config.yaml
n_layer: 11
d_model: 512
n_head: 8
n_kv_head: 8
head_dim: 64
d_mlp: 1344
vocab_size: 39422
activation: "swiglu"
norm: "rmsnorm"
norm_place: "pre"
norm_eps: 1e-06
positions: "rope"
rope_base: 10000.0
rope_fraction: 1.0
qk_norm: false
attn_scale: 0.125
bias: "qkv"
tie_embeddings: false
parallel_block: false
init: "normal"
init_std_qkv: 0.0186
init_std_o: 0.00396
init_std_up: 0.0186
init_std_down: 0.00244
optimizer: "adam_variant"
lr: 0.000287
beta1: 0.9
beta2: 0.99
weight_decay: 0.49
lr_head: 0.00524
grad_clip: 1.0
warmup_steps: 369
schedule: "wsd"
decay_fraction: 0.941
decay_shape: "linear"
final_lr_fraction: 0.0
batch_tokens: [32768, 65536, 131072]
seq_len: 1024
doc_mask: true
train_tokens: 768500000
steps: 11299
dataset: "wikipedia_en"
Each number is 500 + 40 x the weight over its row's rms, rounded and kept within 0 to 999. Layers, rows and columns count from 0. Numbers have three digits each. The size before them is the row's rms in percent of the matrix's.

# o: layer 4 attention output (transposed), 512x512, rms 0.0188, rows 232-267, columns 0-63
# v: layer 4 attention value, 512x512, rms 0.0219, rows 233-268, columns 0-63
# q: layer 4 attention query, 512x512, rms 0.0152, rows 256-319, columns 0-63
# k: layer 4 attention key, 512x512, rms 0.0149, rows 256-319, columns 0-63
o232 107:461498449593572467503465548477521485539506557465536432422439561523534483475417511465544440551515553447538529495532494473549446542540535535469465477501542470468446525481525496488466577475555513
v233 097:495500487507498591484432475430506487531499496517518449463535500491531475498501483438560518470494561500475473522496555503513444543479479491468474478410461445500476511504500477515515407463490485
o233 094:476443472533503584543471524527582467505429536514478502379463535398446530480439487437521451443520493445465440524497468459524429559432480552501470497496413494439480490498531520529490403467512519
v234 101:433467452478508576524413437474500509449424472543556447513500507457477495543560494555512490446424491476486507507507575473497396536458477497510471519477486435478482517493535520514491480459522488
o234 102:465465528576496480544528480490483488531455498544490461469478510447513566503441439524584438493537499474525527463532492468499460521520497531494486476501530535497607532496512456547448480508548522
v235 085:447563516498473494462496523455522484499545534443484495505449433462498576504435526541461488506444519453489475483528505556519601456540534474498539545560566568557565541499495484431531596501469558
o235 092:485551551450498461500547456515454529475506536447530457500510481493532513537531521519443563528425436562510583477497511524525520458520488499463508499518479508605482472501449479515519540517428447
v236 091:537445487522509496478640543441505505536567451508456530540472481506559477506502496492502491524535573449409461467488587504529503530544485530496439461475545517471504563480439415474494493496563482
o236 092:517559503425499557448482443544463576455550440464507523482456513446477508526529477490412520581486499539547471485503501496517457538483421452506494563505456534546472516566471480483515465529468479
v237 104:445469453487501487512542528513464435518491524525496530491531433527527539480430480495382468536520548533529549540488499547509514462498537486485500550552503533520483459534524485517495511563441515
o237 103:488503476540518453476521596413518488519496631562530447476498534591568452467508566513527562532459536474474538555482537455510612480516570497445505430495569500529425487488492522523548521526537469
v238 114:439494486474515442542486596502484539513505466472417499552471465463510422512538496516411481541488491488455553558496493522487559517537515452508498542506529606521461472519497442539514504475476520
o238 105:453504489481485490459455501500497532464513479374493460566502507568561438503443544492458496564488573516540546532490504518531502527566474463462549473514574469575467571505469533445486563524531493
v239 089:538473482490482460537483519546434514522533531490480496499483560526458547454503484546393477496514483456522562487493512520491523557500561500490476579541537515515499452484534444486527524540459560
o239 093:500528492510476418431563563466430549486568530539510442520493468558568461424572517503538544543516459524532509515547506529432555432498546464464504497512489456547474473503528534484531536541493427
v240 079:533479480519498510459420540460504544576458510457501492509470509419540552509469559550460507453499515427431408523454488564460559504500556504476401530470474504555528502530432505535454474520529533
o240 078:526505550472484569496496456547526553428475506547544494453525481445440532534551501501411511555500457506480465520498449527498440475514452458506462511500434508602535550519503451498457409499424470
v241 101:451507464461509513466540512540498478499451566531586486497504522544450574489527512593535459477494504468533516487526491448437427492472494576509487536504445437490529499512543549474443456529515509
o241 094:530556564546534451523529491476488465525466508621533471492504492518495617496514431536608483508507519549511552441502528474478532449519544521502504490502508551463576446485497521555531504500495500
v242 095:415563486501531529511489535544498500477463438462524500490492456531591442496505467516480516505501532593476510539520509487571386443565482537535478553434420565481497466498488544515483428428506475
o242 093:467546525530485523541463475495512471504487428318495515485452558470457490458377508431531465490502607378551526561463544431511452578552501522530519494526529514466576525458507455509479479495588531
v243 100:461569526492500494466591526499450446516499473497568470477486410512522519390424520520484476478535502516498528461519467503491511483513551557541494589471539454514566504505541429462492577606443481
o243 101:561561556535550494512524465470484443471380518472494495455519524526492520470483501470583557532433518471508546538492562458516557479550513574518437467485540517538511463484513481532524519540467463
v244 084:572510549504485484436535519445493543491506529486508488484461506492474534504520517510528496480515530486498522555491439557483587510552516469560464489500497498484541598488464518514446545483468504
o244 086:510549554460516559514516439578527510465454490528518512502537464457423523603508474509443486478489406547506449462486460559497464418523423479540478548484392533486545469494505464509505442450419518
v245 086:486459485424498540437490500429540423544495577535485568482527429492449594510487564513466489492464518484478461511461486564472554487477544536491516531509570523528536497496447495472512464556488578
o245 091:531545557489521547462512453494513526439522591601494426452551487499466530527581507545449454502524485559528550500411428503525498478473485439487526496540395494536476530572514544542589426532404459
v246 098:465512483510502567477515384471516486448528523529514500516471536529427582501553525524515455474473519418502469465532575463491519528432488533472454459475554420535534534454511539494466489520542494
o246 097:541498559513458488489567459521459520494534474620497509533495467475540590520544485559488444519493464585495519396490501490492545482498520489507536528523486535488568508525453524557526467513418504
v247 092:393523522470495495475504573468491501504542449495536491478438436434555488499518505555428447475465525514409499532518474546532528540488518530559497560467506552525537515505456445439508519560492499
o247 092:562578530495514514470491408479457483462440465405449510449525525509494514481485501476496533569469571527552542529489487493534487529574414489490481482518531530589507537514517490489496561560464466
v248 092:492539505458456567459405500444487424530462468426489432450536481459482513461472547471543521504424502490498407495449458505502446502500475466489497477394454463478524494501462479505491414476464522
o248 087:470464561561509563607504468540587474487417507445457477417523508382448545584471494423529423443534477446537517511459475518483439538510466564529473479490377481429547543487492488581461381497469521
v249 098:547557518547503464491503482513540453542499541456531468512490539456421497444491517470516483479557443485509467479500451443454533518482496472519521506543477409474440515541510512589500501499468524
o249 095:426490493535519493564485489549560426548533488527518558557534419460490534557503541519461536459538396522442490446487524529480521502479534534533460511439440540476478451496459551548441465481448545
v250 088:520453558493463503497578565532382523542498475507484536486527560495463603503449539501536541490537503477544524456519473462488500484501513523490562503521576487501600520442525499467520573470445545
o250 086:541521473445533384504493556465451595494448491510483457524576453528546496515588466492553584483466421577539554464523502587447553474487505472433544522511489478489479431511492547532545514506487445
v251 095:546576534576495517539477490562494527482517445490462492526473567538473469522539486423547512475458473500549499479480511450540400492481417517483540509518495506535521538441553540560489536401461490
o251 095:422470484464471453534475549530497519538575421394439475589546489508488426466493446491518486472528477441584465539505537484462511551474491467491559558551533458423596489502525444491485519494590527
v252 087:448498503474519502462459498433525547489550475448508571473472525540546535499471493556534524500464523483439460488434468569492579498546505532518456458476451550478534499517505523476464475526556473
o252 091:561591594459499559475518428559500534471541474507533494497581512473478543546509485505472461514466556511517487478456457519518489494528498480538527510517418487523551525513453438519514474441473507
v253 097:538495485449487480531466502526514509504467515529449559480546510466492528502523481511447451504474421512512456494473463493456539507473537423460498506578531513525532496546528453525550511581468590
o253 099:504478447513508493454538488442460499507497552584478506546565459507520469510590507536463470516550427546467512490512427515461483451452479480476503459473442481565438528557504514474522532520419493
v254 099:484517511509556541494571491563491472515516517525498549541469490537490529490488475463470470500522473488516402404456510435508474464523479505455468483534531481551523472535536535490450537479535510
o254 099:500562478467464411465531518474435557564557438473554495582496466508565504472574460527488544548496493575546495475515607491477563485497517456501543574523543525528528483534509457516498516511493487
v255 083:538460506478495495486511386464510539523457583523496527514568521461518478589481521449589519552525538492502589560475471534459556476430442539496522471533493519526448525476415548507496503454569510
o255 087:490425488462496510502480526509552530473510571625495499504536455529530478609531503578435519512498428560463439449477489584493543492502547426457632519470542495466489541542441519505508478467489542
q256 073:506499486490516559516491435629474468521444416459551485487451532490448521456490559507450462457545567444556512512450518511516469496553486440507483406465494490499439562507554480498492485549466520
k256 080:444546525516559485492560543349560467572473497485445487468558468480498505442507419431482478548438456453504537497526488459422539482483593496546509462509520441497449515407509504552472468476469426
q257 080:559502502524466564524469540547597530520470515431502446525528486549503496494495477478489563485465522506531514482489437515492469551458462474525525447523457568450426536556463514493588543502485497
k257 081:519496535553548562483484499484469494508445465444469480546474457394544516496551514509490516499515516517466451456554547485442508513541514495503497458419495474504462456484502447499562477507533505
q258 079:513495516519453437514522442524486448539519470472483434482556476489573509439499498510501577483489564570486426558531494445539530543473496467484518525543531550473566550474510492477557507495534454
k258 080:454507424438565529482465490464479540574487488467500500487481516454446578485507517439500512477481500543466529500498486461577452525525561470554459506465466476553503485490475508519492503446446573
q259 081:443456546488484477467556486530470496489514528466467510462505456533557439504448586496492520520481531558376393482548502534484457544513493632502513454537524495511401577464500494464498541495518447
k259 088:506494478574534406525486522514509511537498465464519470582502483570489495523447453548503603552539507438545458499466445479561448498486565452488508516543591469498531593498562458532497469498562505
q260 078:551514459518542540479529462515467488543559484560472422460455444507591516443493501477534530487519532488441475434500489557503418548485443564534469479479492514482518499458507469460436505524484445
k260 081:539539529484484426510486513514537530515541465475501612517447535545460521504474493457423517459439534475542533502419481485424536460482529495488452551574538423440462530463516489481506568461492457
q261 083:510499554465484497484496526513469509465482504589500498544487491527539546481490525519472496480442557557483517526538478542498514405520487505437482424479560437468472527500542512500551514567491476
k261 091:465503421429466547464534475506560458467472553492517488514580482420439466512524536542494548516494478513430477500479515454446481516518453489469460490468432451614467450525524517497517437485484498
q262 085:545488490504492449500514489517511569545547481475490483411451540501516508501497458517519614439557479469435497477534517531564470546498498518491517501500443572478501565508482544484501557526484400
k262 090:577536451544576511499475496441517456522571503490478521528418558510498519470435436496517491469488481530535517456495464535460503487486565494434517529595545529486525585488557482540505539484487535
q263 088:555539526520511505462484545528534486488426441495474511492375494494515450577562500480449539483418436482518404435532502592494523548486503584424541439578486529506461446545500558497521501511562481
k263 095:525442517528475561483508488513419496501552567543480533464513529525471548509501548468469542508541466503452534465476436438428523541514517486491546539522497505514498554482493520562465540557519481
q264 087:514552517429479496566500534417565476475427542525532448522456423487482450558469418515490469477482452483488473530564570562486468495503512485419465500474563491441547503510437415538538435454540479
k264 105:389489464479546509450504424512483522467504559530466402468558508509575459516530520486528453502487472505445486484515516482508555560490454516513527525497482479572524468550563544503562431520467455
q265 088:575491468479507538505491548504562464473542510497461513445519443484472500538483482534489491489508462475466527386575485520524413569556590513473493505478491496473508432496423456447525498488554521
k265 082:507533526493443418511484411548384497512542533518493490511550488506482528446572463496460540550517504511452514556480496497477495572428532489485453474521512522516536558532576508577549418560510525
q266 093:510514428482526451536497489529556518521586519387527531464545446498524532507549496468441478512464466431449510458475483460556490488495561509531542504500473496504479469510474487454478512458527475
k266 090:565548465490449474492406499565425513493556499524475523455531575513441517449568495491421514520522478482486507538445505517453540512498505473505507516490527489557543529422544540579507464522502514
q267 100:476527497492488517503469519461550494503432544579421526505487456517515437540500522512488458568502514523512484526554552467556422431507529507484475491519591468504498464494484410488562475471504545
k267 095:465434523407458519500494477514453581502443401563575487535500425513455453471499512517610485445442457489568487473486498513553558450518478479510487484485557486474459529493524572479567510435492526
q268 093:445537540499525512507504474482509490498442485561520473482454451523513442580487500532584462561515495527432485422479483501460516502498463520498527533504492484540559463495515489518548471466533543
k268 091:439459511457472523464563495487527539491401474559496507506475470510495418451501595502546471542522453476507554430497507563521458469499465517483510463479551482540497482501450498454490488436473526
q269 113:531510460537519489488528449497523492478626525452460590509542503456481537497420460484448515481499539449518545513531475504516514520534508527552501513544468473477426564459497528546424504542487475
k269 101:547471416540417464520494521529505489530552410521468601513507525508437563487539499479463528529519514476523547481532498477490490430531552483491497482531518506530548541436470468568538518474570546
q270 097:503481450514464492476567519518477531498582461465512534434512508449524485448505503466416579422494476396482598530473502499503485580530502503519537486462442494490458512493453470506484473546545469
k270 088:489535489571472503471464482547581548483452564462442515440495505543578507542497480368440440486517534489442517481425471434414544531486497468504445478486497455566456463460566453530507441534517455
q271 115:468467544523488491536472507545491439447488463466517473489456517548523450434533504480537461470463562540487452410479543533555537523459476465536545453456526494553563489532486464418502490480483488
k271 113:560545541460429498458504493441436454465425482501516433483536487545457482595473497501525460474552516482543472535453507486457526515489491479525478468454506512556463495536461507587499514529537513
q272 099:519504508492520482477459495475530537508529458437505425567452515493539485548481497512590486448508365531520435557559526546501507490489560508459507489499509526499463525508502537565484511477476495
k272 122:436488577484540467464473512453475499515479522494550490519504472383495470406518556516567453519511438508531503483546466603512495452490478535537489539506567483457464496516482577424516515473474440
q273 115:474593493546530488488523495507482530564593482424471588499525491433486564483533497475544473514515478384477523438449427498517446575548471442475417566514473471558492530443528455560485512547456421
k273 118:498497435537465521478461512507537533524480484550492525445502470571470490509490514447465552485506435468480500520453510539495544499464455504496521458523466500583521470467380529488590517491522495
q274 132:490542576456493576521461448505476437503490484508587498465494437513415503490478503491579462526500574573467473519488494551513514450518445511542513564490499529527535452477456477452563565500551556
k274 100:577526531473511482509610471493397505514517434511482436447526455499460489447500485509498523515545484475545452541548520435527434434530483521534472471475492510488540462436536472436497497495483524
q275 127:466545573450485525533432493458506484498509537582505499452502407513419495508505417508542463515473453542461439539557542611510491454480468509493594513530528518476490419516473516483554516487556558
k275 107:546495498515465488542562499484463451452593518549470497517501475535438500433500514572470505536593504493490483506560551545496483444450489519503491499492548552410503453437583496475514445527513488
q276 135:466416509518448449502585493561493552459565445407490539473484530540500565461480463418469498487497492521560523437533479507505608532484504507549502430516482485476421580474538445443504544514441450
k276 116:561438506534506507466437488540490400542477499492506541459481561509513569551512499480518503473562533375435499502458507501529484543464450467522482504500501523500535510543468509538504498501517520
q277 124:490507507491531426466587445515510504524562474489460517453488491528456545546546453512389533498459414541502515504513477534496541477474479549441561465530495445481495452492525560462527558482462483
k277 115:517475489556520516502509522524493464574563505507467504472512545464472555504498550456549513526551567481480493530475471473457504517437526492477497522465468471536470538501491490562497501525508460
q278 119:446514472454573492498569434531589527498499499505494460456475447578542446532542540548506557489482526575526482550522494548532480510423516524447503490504477521560494533458542483482534494517465530
k278 119:446486529502547522492454459574552404556533559499517426535570543430449485470461466512563469521481592471470445534500529527484491518419530441500495488502530483515461464548467453577446468513593542
q279 134:513527475498538502442515529517491486566467505535487517512526471522521496478473517385500520478510465471507475478503463518486469502465499553504450514465595466469506496492519494531480463509513467
k279 125:524528495502515409485579503461454511446565493534489491559555471558485492386535501511480526601542473488538489499511535392491440530546530583490496518533478507439560516446561441407528498494494495
q280 127:492557504538574474502510475507502484456432479547438448514482520490563518431497494515525494502457422543581520561547453475539450457547524522507524498474516496549467495467550440495492462455488457
k280 122:497521486492500497494533483456434514522566524502453480536522472488424456396493460548501548539514555569459519484511509507481477586520550511553509541484529519435493549465565496496482476531478441
q281 119:526501517533486379464476490548565535447453446505566456531477457490540450528492528538499541559512427517492559521489493558490509501455532508531479483506473526533591454537557487448472349490462516
k281 118:481476471487521575481453504538577487535458518490498494539450585440526468581458488465483474489533551482431515461485511454499481538458481483552484471474529491531444546532467489571496486500508547
q282 123:567516516502473486570456495474441457511452491430521437524511489493542455506511503500482512516502465517465505495435491443521494533527522448445542491507532536559633478524532537500513508492440436
k282 117:448523485521523534502491492475509584553516526510519513495494560524433435589550520471591534502515503467509438506458545487465471459533498462558540475463469492570489520498478535535498522484512486
q283 137:572608505575524554489503509460492463522539527556470549424490507491458518426449495492523489533495587397550503483455479472492428539519490500523445512501472531494533475533492393512468498491482564
k283 140:580518417506378487553492506468462545481537444588459477411440466527410535507460492453459583470567506526526499472455539498545502541502403482513520513452465521525479474513444482556458493493563533
q284 136:411477470494469459479499563514478571490474502485471438538489495444510513583559523530494504537554470586551462575509492502479510415513477499441487487474494440528482523495461607454478413515527494
k284 138:493494585501531523531561490548542443516429538530529461571532495426564444565439446519451429581460435560502522527482537506502471496475522504495504498449539514469495488462520522516494491594517524
q285 127:444490496496514505519515486488531551532532476416537488546508509497539464634515442524465518499520470524449490511482432497465542498542561497483533523494480457578483518443525598467522427528543518
k285 123:400467470567543556525481472471555498560441552449486491537413518483553505534503437479508481509448531517457475551469479512529548529506452528508466508476465434510499512531499539478507477486495489
q286 121:448520491464497450506506459483453481460483568528474445515534530505531463523538481552463515565508448529513503524514479516553553492564518471441509506518447497523580460521423615430489411532521469
k286 122:399525490504538546461482565529597502597463490506576502545470511442579482478464461474497518476445504565487486514535484529482534434528510512505512476568541509516380514566480556563527527573513527
q287 132:503490513512545525459529546551504603506514525513502466579565463528518472561518494486553507503497425483508452499522490535432499501518531557479464512434532518499468536485607544516481395500497477
k287 125:476502503494528477473570461484489462433523527492476526537470529535515458414576524553467484568575465544513513525509525503493471547514490552430510527495533486428566513448578466453486484507541486
q288 077:505525479529587496575527403469485437470459522469501512435562575583492535417442468473470432495554521474470528476538473490521501520602557560483496441540478500502522467443590450493478500482503564
k288 080:437479510518553483502510497567548523558522504546552485524499532472510456425435500495514471460557589570486450526468468488420510476518479534508498505389547494543498534433532538501513501477508494
q289 075:483530454477591464489498550473479513481518473470454508518484521563493568404460498497421519528447512461527486529547504541549462579502484508433483578497480517496443543445512518444479505504502475
k289 077:475500552577487497547495519482556521523492530527444494456485503473515573547558469456538593458545562474496486532477483411476483562516501528576568534504504462491467514468542507502497516435512535
q290 082:526478469461537458493508465523501477456486524517449537484489550474492525507539553468499578483466558657484484545467463476443577535502450550592522442530433489530477601483460555521513544505553484
k290 088:526494525585542514476436559422467487536515462462469501506493492481487486503464476456533510482513467438532555485509476466546477548555613477468515569560539471433525503500497441553493543452557493
q291 080:566509452585532498468434475508479498482472427509574500524471572474538515512463480491463603455536418502533543506390505514527484467557466474551396455505563476457534506502553459549491549521541531
k291 079:443460542427470509546547473509497406460536603435489539572533507440478475537450536405509434523425421527434454484602465546425499463482512562518536527496457472556432508517521532520533535469460523
q292 081:529532448509496487515513567470447454480430544543505521477512525547570483493552464471514437525485479529544561534483490542447470484492545461568444494447467532449492483535469391530481475490516527
k292 084:545466486438509525452529436562459494518465503584474496465558530454508439525515479575448475515489495557470476537484599538492584460408421511516480485439476496572499493542549553509555473483510510
q293 079:483490481460532498519480551466583462516450539450500528614534554517541489490532508486444493518524541483454478592433459430534484481566517487536505560469502469469538473513438539531532467480516577
k293 082:431465516470460534505502453473447513482409460539560444463540496476538456585502589550532442544520440520560534455536497496517445443517474466510477582491539507605527430518562465517560462529486510
q294 083:513509545517527537529462467405519499447483496459485516516490394587460499494471479529498437512512449490464542470552480539467482472537499434522470549475452540495520469523478462468521480469534523
k294 096:489498519475475483473537455540480493479518573499563510489471502452566429487531499462478584499522512550454498548511506524473521531545398535500517471539478485568430493417518534453543445532505419
q295 086:546485461478520454554435528474477471448449544492533513566562510478581550516461487500503432467451455544519513625506461504480474434542496465492499522433584453499545477487504474501530546491505504
k295 091:462477458455524472508469468503466575508477496553467476545504494476461448440540479474539522487480524462485489430564534594530532558481414497556511570484531529525431449531539504502517439474505529
q296 094:491506534528477484546524529517522489424467458551497489543532487497502499475469467508488464522445519497479512479572507485464470431511492480529527567506648504485495500489546484526526461451417552
k296 090:400436522429510489473534525465464564509408425473556502436534467410502496522510516541534457514436485484569489470414549455545519416479537514497463420425520488493521443506524505460502466437521552
q297 092:495577461525516483538494546394521424489425523548461519585454487492518477579545460511490471567458497565513465489444585470437449464539528493437531527507564488489558448570504495534525449492489494
k297 104:416468513450506501457494508489429548465440426573526436533504468541514447487539527567521417516484473546487490482509490559560579479443443515533480487495539487529485491512559497513527453496489484
q298 091:418499530473500496530493541405531497513411514589511419556441458530521414574521428506506442464498429530375450518471563511489524430502491487450559525483500548543543519518516463521533462495568556
k298 104:452487499457486526501510538521512596535428535541546478421523499499510426523530512583526459506451431541459515511489520589485537500492496513520535556450530488535452439503528532535492423447496533
q299 094:470443524504504479481568485558505516501525457469496539513532513488496546494470526495522506484549495528559528452524517445463476537466508488537471526461567473514505572419542510513471443500478495
k299 108:588465481552474514547484504472462484500565499451442557495470501480486557484450500503452566523495535509477531419517497515578472494542533484402490526449448482432527596526461443442547580508514467
q300 085:446468523531515451480482471541440553498473463498496469534518583445534571496523565498497493535512549504579528429470511492486587495498435446527542497469493469514468527564519486524440501513467500
k300 095:548504550512454513533532502432576438507496537508448495567476546481558484528454493474546473473472537529486465548480549482455451525534499491509541487478513589502566578508461541482494544522447523
q301 100:496557501491529565551507448396497467513563486433414503448516493504388493522500438548491481523496505482520497524548499508506537508523522505520555535569445484467402388424473496443519518473527521
k301 108:483419509553449422456476568515483494497590495504496547507490462452524528457546593560515516494601439511523613508520503534505504427496492491500492502501459477552485470478502536501495439459528462
q302 097:544543518478495526537452492441515538530447554530533499520494439537483466572472482513546433460488513539395460540548525592486473431504496481553535573503474531508574466538429498515547550451564558
k302 117:408481519453483477477547499462514550484390483550567459507494466517503447486510554531520479547467412489487514490551528552532456436497454532526464534503562483497458481509564510443533446513533480
q303 108:450422468523474412457537522507516545505501416541412533528482518510557469538546555526537519504530487548477590518495486494499545504478514575484505524486456463527511604476527500581475416492546477
k303 107:480508521483580551487525435525452473510483547397512501490497505490481496563457428502496427490419497488516517445492485510534490500490419475615498513510498515486553473465503525490513555462510490
q304 124:481568528449519568524441500464538511550468563533529507480497441484455484545469515543558476515504517569494456509485523495479492476535434491446494534504496505536511452541502520544520512462501531
k304 095:462503552414523509536530504455523447473542518513582459557485468509500468517522487539510476567482423539522424569509513493491477479546530535492512510462554502472584483471517519439516489469546497
q305 106:467442535433537520495495487489523467498473490573506479543516492545479468529505506543546493529497432555456483527585490523452557507499502523514554489531507527547495521521423520520530510457558520
k305 106:466479539488534492555538466475506459470542514528605540506469455500492529532528569566572447632533432515484494461528479563504514468458431491461496546503595493498492435479547490458555507508479504
q306 102:490506547499506495572468491538516459444441442466564445489478507506536487504552470525546505543477454570527457507518505546498457541483521513512545493523452485520528446513563558451527386498508465
k306 124:505454449557526548513466464504502504491553578483467569543454541470473486546476447484465589456564544467485491534491478473494483576484453487465508469511530482549482542540478510541483562550560502
q307 114:460497487455557459501532462465468419543523567528490511539520486500538504500558474503450562486498508481431504542524520523527467424508574460484492486505554530456619501512436504490508532496555499
k307 117:557562432551445512517476586479506503539508530454431502434478458534492533449492444477480581474479539522483500497507473446549556538489513436459491539500413510497549482517475445527448544538549500
q308 118:517399495491464475471515509447467536536508533434447486468521528562501482505441479467524535417446484531513488513506501599466499506484501509405586414522539475581445567584523523506433556543557480
k308 132:461439550443548494505507446511469447516524478537490516499514487511497518466536549500538437509541504475466470518552514573522547448442503571488475487548573498448549464486470555396510488507567509
q309 131:474562493563490485455436539537471498475535525511480511519449574459473472509547482511433551524500467428487479512476523573544477585479522488525454516518423496431467439514449521525524417521484458
k309 125:449500525565505497457461552466585487548450553535483517520498514500539471449513462495463583477530512478504486576454513503464550546449483483480528495518541495522418483521459530545524508564475488
q310 125:492487523450406502481472569491495521468414517575528518530472516444494465565511554501419470545504559503448418489565528471446534480416481483501494459512451495473440477565414542517492554513493520
k310 123:418487535455517521428483511490519464449447514500565510522434546477547546594444538506500379465457553459537539508502519539501492421463515496511473533499511462435500467537509460565469515513515498
q311 118:521525513468487503543504442460527463544595547551484550453500489482465492624450528538551503530541544512484448500504449517481519562474502487460503529499447471463508446490509524530521471508550560
k311 113:516441463539499499463573607468490433556426559526443502531573557410508514493498483428454506463535458491485508540548540461543529578510391491491446501520509462498529518520505511474516565451484543
q312 126:498497530468450409517562544489522501520458504557525525478491469489529426549500448484470508526528482477415525487549496467478536491473523530536514453492499477524549488575549513536533402447566494
k312 120:521474463528440467501527586507556476514516535478481505471481524434511499463509447439516496503495529469484470482483515470516466533481463457487478495474555489417564570527472509516483540467547527
q313 135:526411540487496484465526498492457543472481468577517513486454480449527517506455563486601489500524566459524572426462478480510529497493489484564410489479525507487473567528548492536434512484474481
k313 131:564485461430566538493587463519464478455557420577504502502514536435513578569482519452493522516561494525517517432459550476529433499544506533531473432503599527506591493493490492499474528489504527
q314 120:485440484489563518494551416524515543491524490541468599512507471475473517473487465477481515555515482477574536459478501482554518503511542520531476514526508546419408534469565496512467490482501481
k314 116:571486466463532415619497484493537442496516484518503453495521508477560499432442473520452534527569488530527531569476520493549476519489462517513488492551526536481530481522481505474493465506508511
q315 134:490483475489520425592528446463528457516571447492489505503528522535504524550535449560500528431480485524447548478522444509486549497527572487494518481508484483506548582421496539456532499531520491
k315 124:481472474516559557509413531518504456583484548451507546444484536451512472561472466459541457448460528487452513523499445551515577551479503453530505494474426438548451524595453503542534501494489531
q316 128:546549510497533545479524576522487536514490558563469556480475526471454551565455543527477464522445532458486515532557521487493508464570494520402513504571477523532521559522454531578510496521509589
k316 121:446559484521486440498563543440459534509630514495517459489525502519429481498524510530519434520543531540557485562549526532524519376523536492416511474515494483419518526477508498492466477517529584
q317 135:463517452491471537529532576472500514357545556562421530486461547553439561509521495480493431484478478483549501497580530520515471455605498509463519442537552501471458571507567509547464448499503493
k317 122:533512513513558447540478481479471461440484447543574470484539478506468530542446465544462460473538434508518525523537497528537528398518564539445470479537528479482493494490491543485533545554478503
q318 139:500449508523545523452507485483525544499502459524497530525466572496603506487494460508530518523534517488564537505529583476485474488478520528530449456498523493396438542446490447480513525491553462
k318 123:537495511408525416505522505494459465485562502553481505482558440472513548441508544532532512571502504486517486501542488456499494551504514539519450520538518501468577554447563464464445527464416447
q319 124:531559529503421518529515539496507567447448520529527547532480491482448486479554483497483502482412494449488546484519523492514518498517527481571429511469630475478468560457468446539578523573418450
k319 119:505543532505559484474495503503486468499604451487496483469491534521462520474538478497485511491557507498504477522517524467496472404531535496556499495504525508463545544438572505499507452451485569
v256 100:467482550488506469543467497534513509504514443504548508459612501491545497519523504516424550591519494455469402516539525530502528512473460509452501538465559456514555443526452422479522497564545517
o256 105:497498410537437474477493479525487535528467514543487564575513475505498484517572515512432504547523433543498491430475513570481487480478461489464487550530507417494364446454565513556444418476549503
v257 122:516514507477528527582459455458464545531549576461464502440522489497418495518455476522496505513473443455467455539532481479520550489512504455425477388448519512486482446516472474557526558567462450
o257 120:478486405547483459546541467410523474454635523411486510403457504462528434484552480494462424440491475441421476460530514505539523533476486500520468459486516488536468543455563501506470569538456496
v258 103:509429540467453443527537471479530413465524475483546550424522487488521565498496527441436474507523504415461472522540513515573431446455474408521526529495543419486472528449554400544515494518532546
o258 107:429434498503463465520476490510548494493513516550515556569479525473526559584506581486431562524525444528478527532462495505482521436512517478481494507545499499525522470476397450527514465501477556
v259 110:535495500652529503465503475549502537526553523510463542460507464533494582443510480492480555488613529538486521504492457512519532436474443561458514534429491514484488472556502509484503452502497470
o259 112:448589465495538468471511466489505543471599419472537642439502492460462505467485443470525535469449478445461511473503466575521443536490475548511539475519472465521506514421548507515503511520548508
v260 096:499460478509504459514563436567497441494505579444498533568472530502474533421511437479457468447549527469495508426436508491445552487542536506462427504507570453486470495519547494493480413569543504
o260 101:431548496498559499527518506459543522453537569552519443458478460483478481522511447562546475544470498479521476543505410580511451448524512492459555552481560501555522462490499536473552388530526497
v261 100:527498462475461519487504518499555486510487495508537468458482445484572473533464463475394609563506489508520420495548498513527504463542519468513553456478568433489517459487451384503587465495569535
o261 101:495427502569445506485478504515527506516456536536479464522500509532538475544509653514454554549523485506443533523451521508492495502471519486488510524525503462583396466510487531492468417526457522
v262 116:533558403443504488502509473448545654511495563529501455483507452480457531458552559571430509483484439453507432472509535494520482507556477393538400443523479607493516496469510436525474461508445551
o262 113:514541443578472502564525397501473459516437479331506504476533495499490525438522517520510418497482461539482428516410517429527512501499501503528430455516445558559523460496562498490512528530518510
v263 104:513397499539487513461561484533421505459511536419544521600524554534464482490590506514510501447518535457507557427487507516492515501523548516566480543464518442474616558456556496482486477509524488
o263 106:474496534448546531545456481526459548453423570543537509545528479557506509512558415601564427511501461540543441493558494571493501444528548516515466541496542492445544457496481465477580404473530471
v264 110:472503419403438517474528535481513500457414520552397466536467443468524483501542500494418541432417540501522484502506488561496516580475528495456451533517498532482434502506528543551560505544449574
o264 106:544458495511464479482486516498553457479495479416467536479506464468498526439512587459478392454443654510465551487434493440485512465537458499510490466472403531508457493528513532492470494491479519
v265 107:516478479565490515500576435499491498503547539411483522563409541491423527486537458414485489455562547473510557424459486472478498469511513556465503555498535456498523591511579553476522460514514493
o265 116:483537558433577486545521485440535472473528483513537467488544487486439446558515435510565503538475544517528468571489464537510487466519470547511517461461611551483620525567486488479553452532547479
v266 113:479499525511500498516461510541532478476495511516479510434534473469514457518549539518479584475534543473518492486501491559461492452442472437423426433485514576479471445437514485491512462507509579
o266 112:496483498564507506480498518473558417441506484425509582484475461466489473441534540440571553500464543487525528462453475493482498435481465482529513462489444550506361520475491465440503544515489534
v267 109:437497483514491582510537427537495485515556495454579523497476526496510489510546492484501527474507529458510578491512505463510522523408527582535515454445469484501532577483500494449520472473580463
o267 110:492492534477530536480464455573509517500500513506487579492523545470535503533526465562454473562457531494535491534551502526555592628471482542524527484540550506483460478500417492442523566551560439
v268 112:469565488515493433477469494499527556526452502523462507546481502452463546495504493515417558556486494509458437512515464535518544500511570516357528529490554492522514486537487480517532473554503522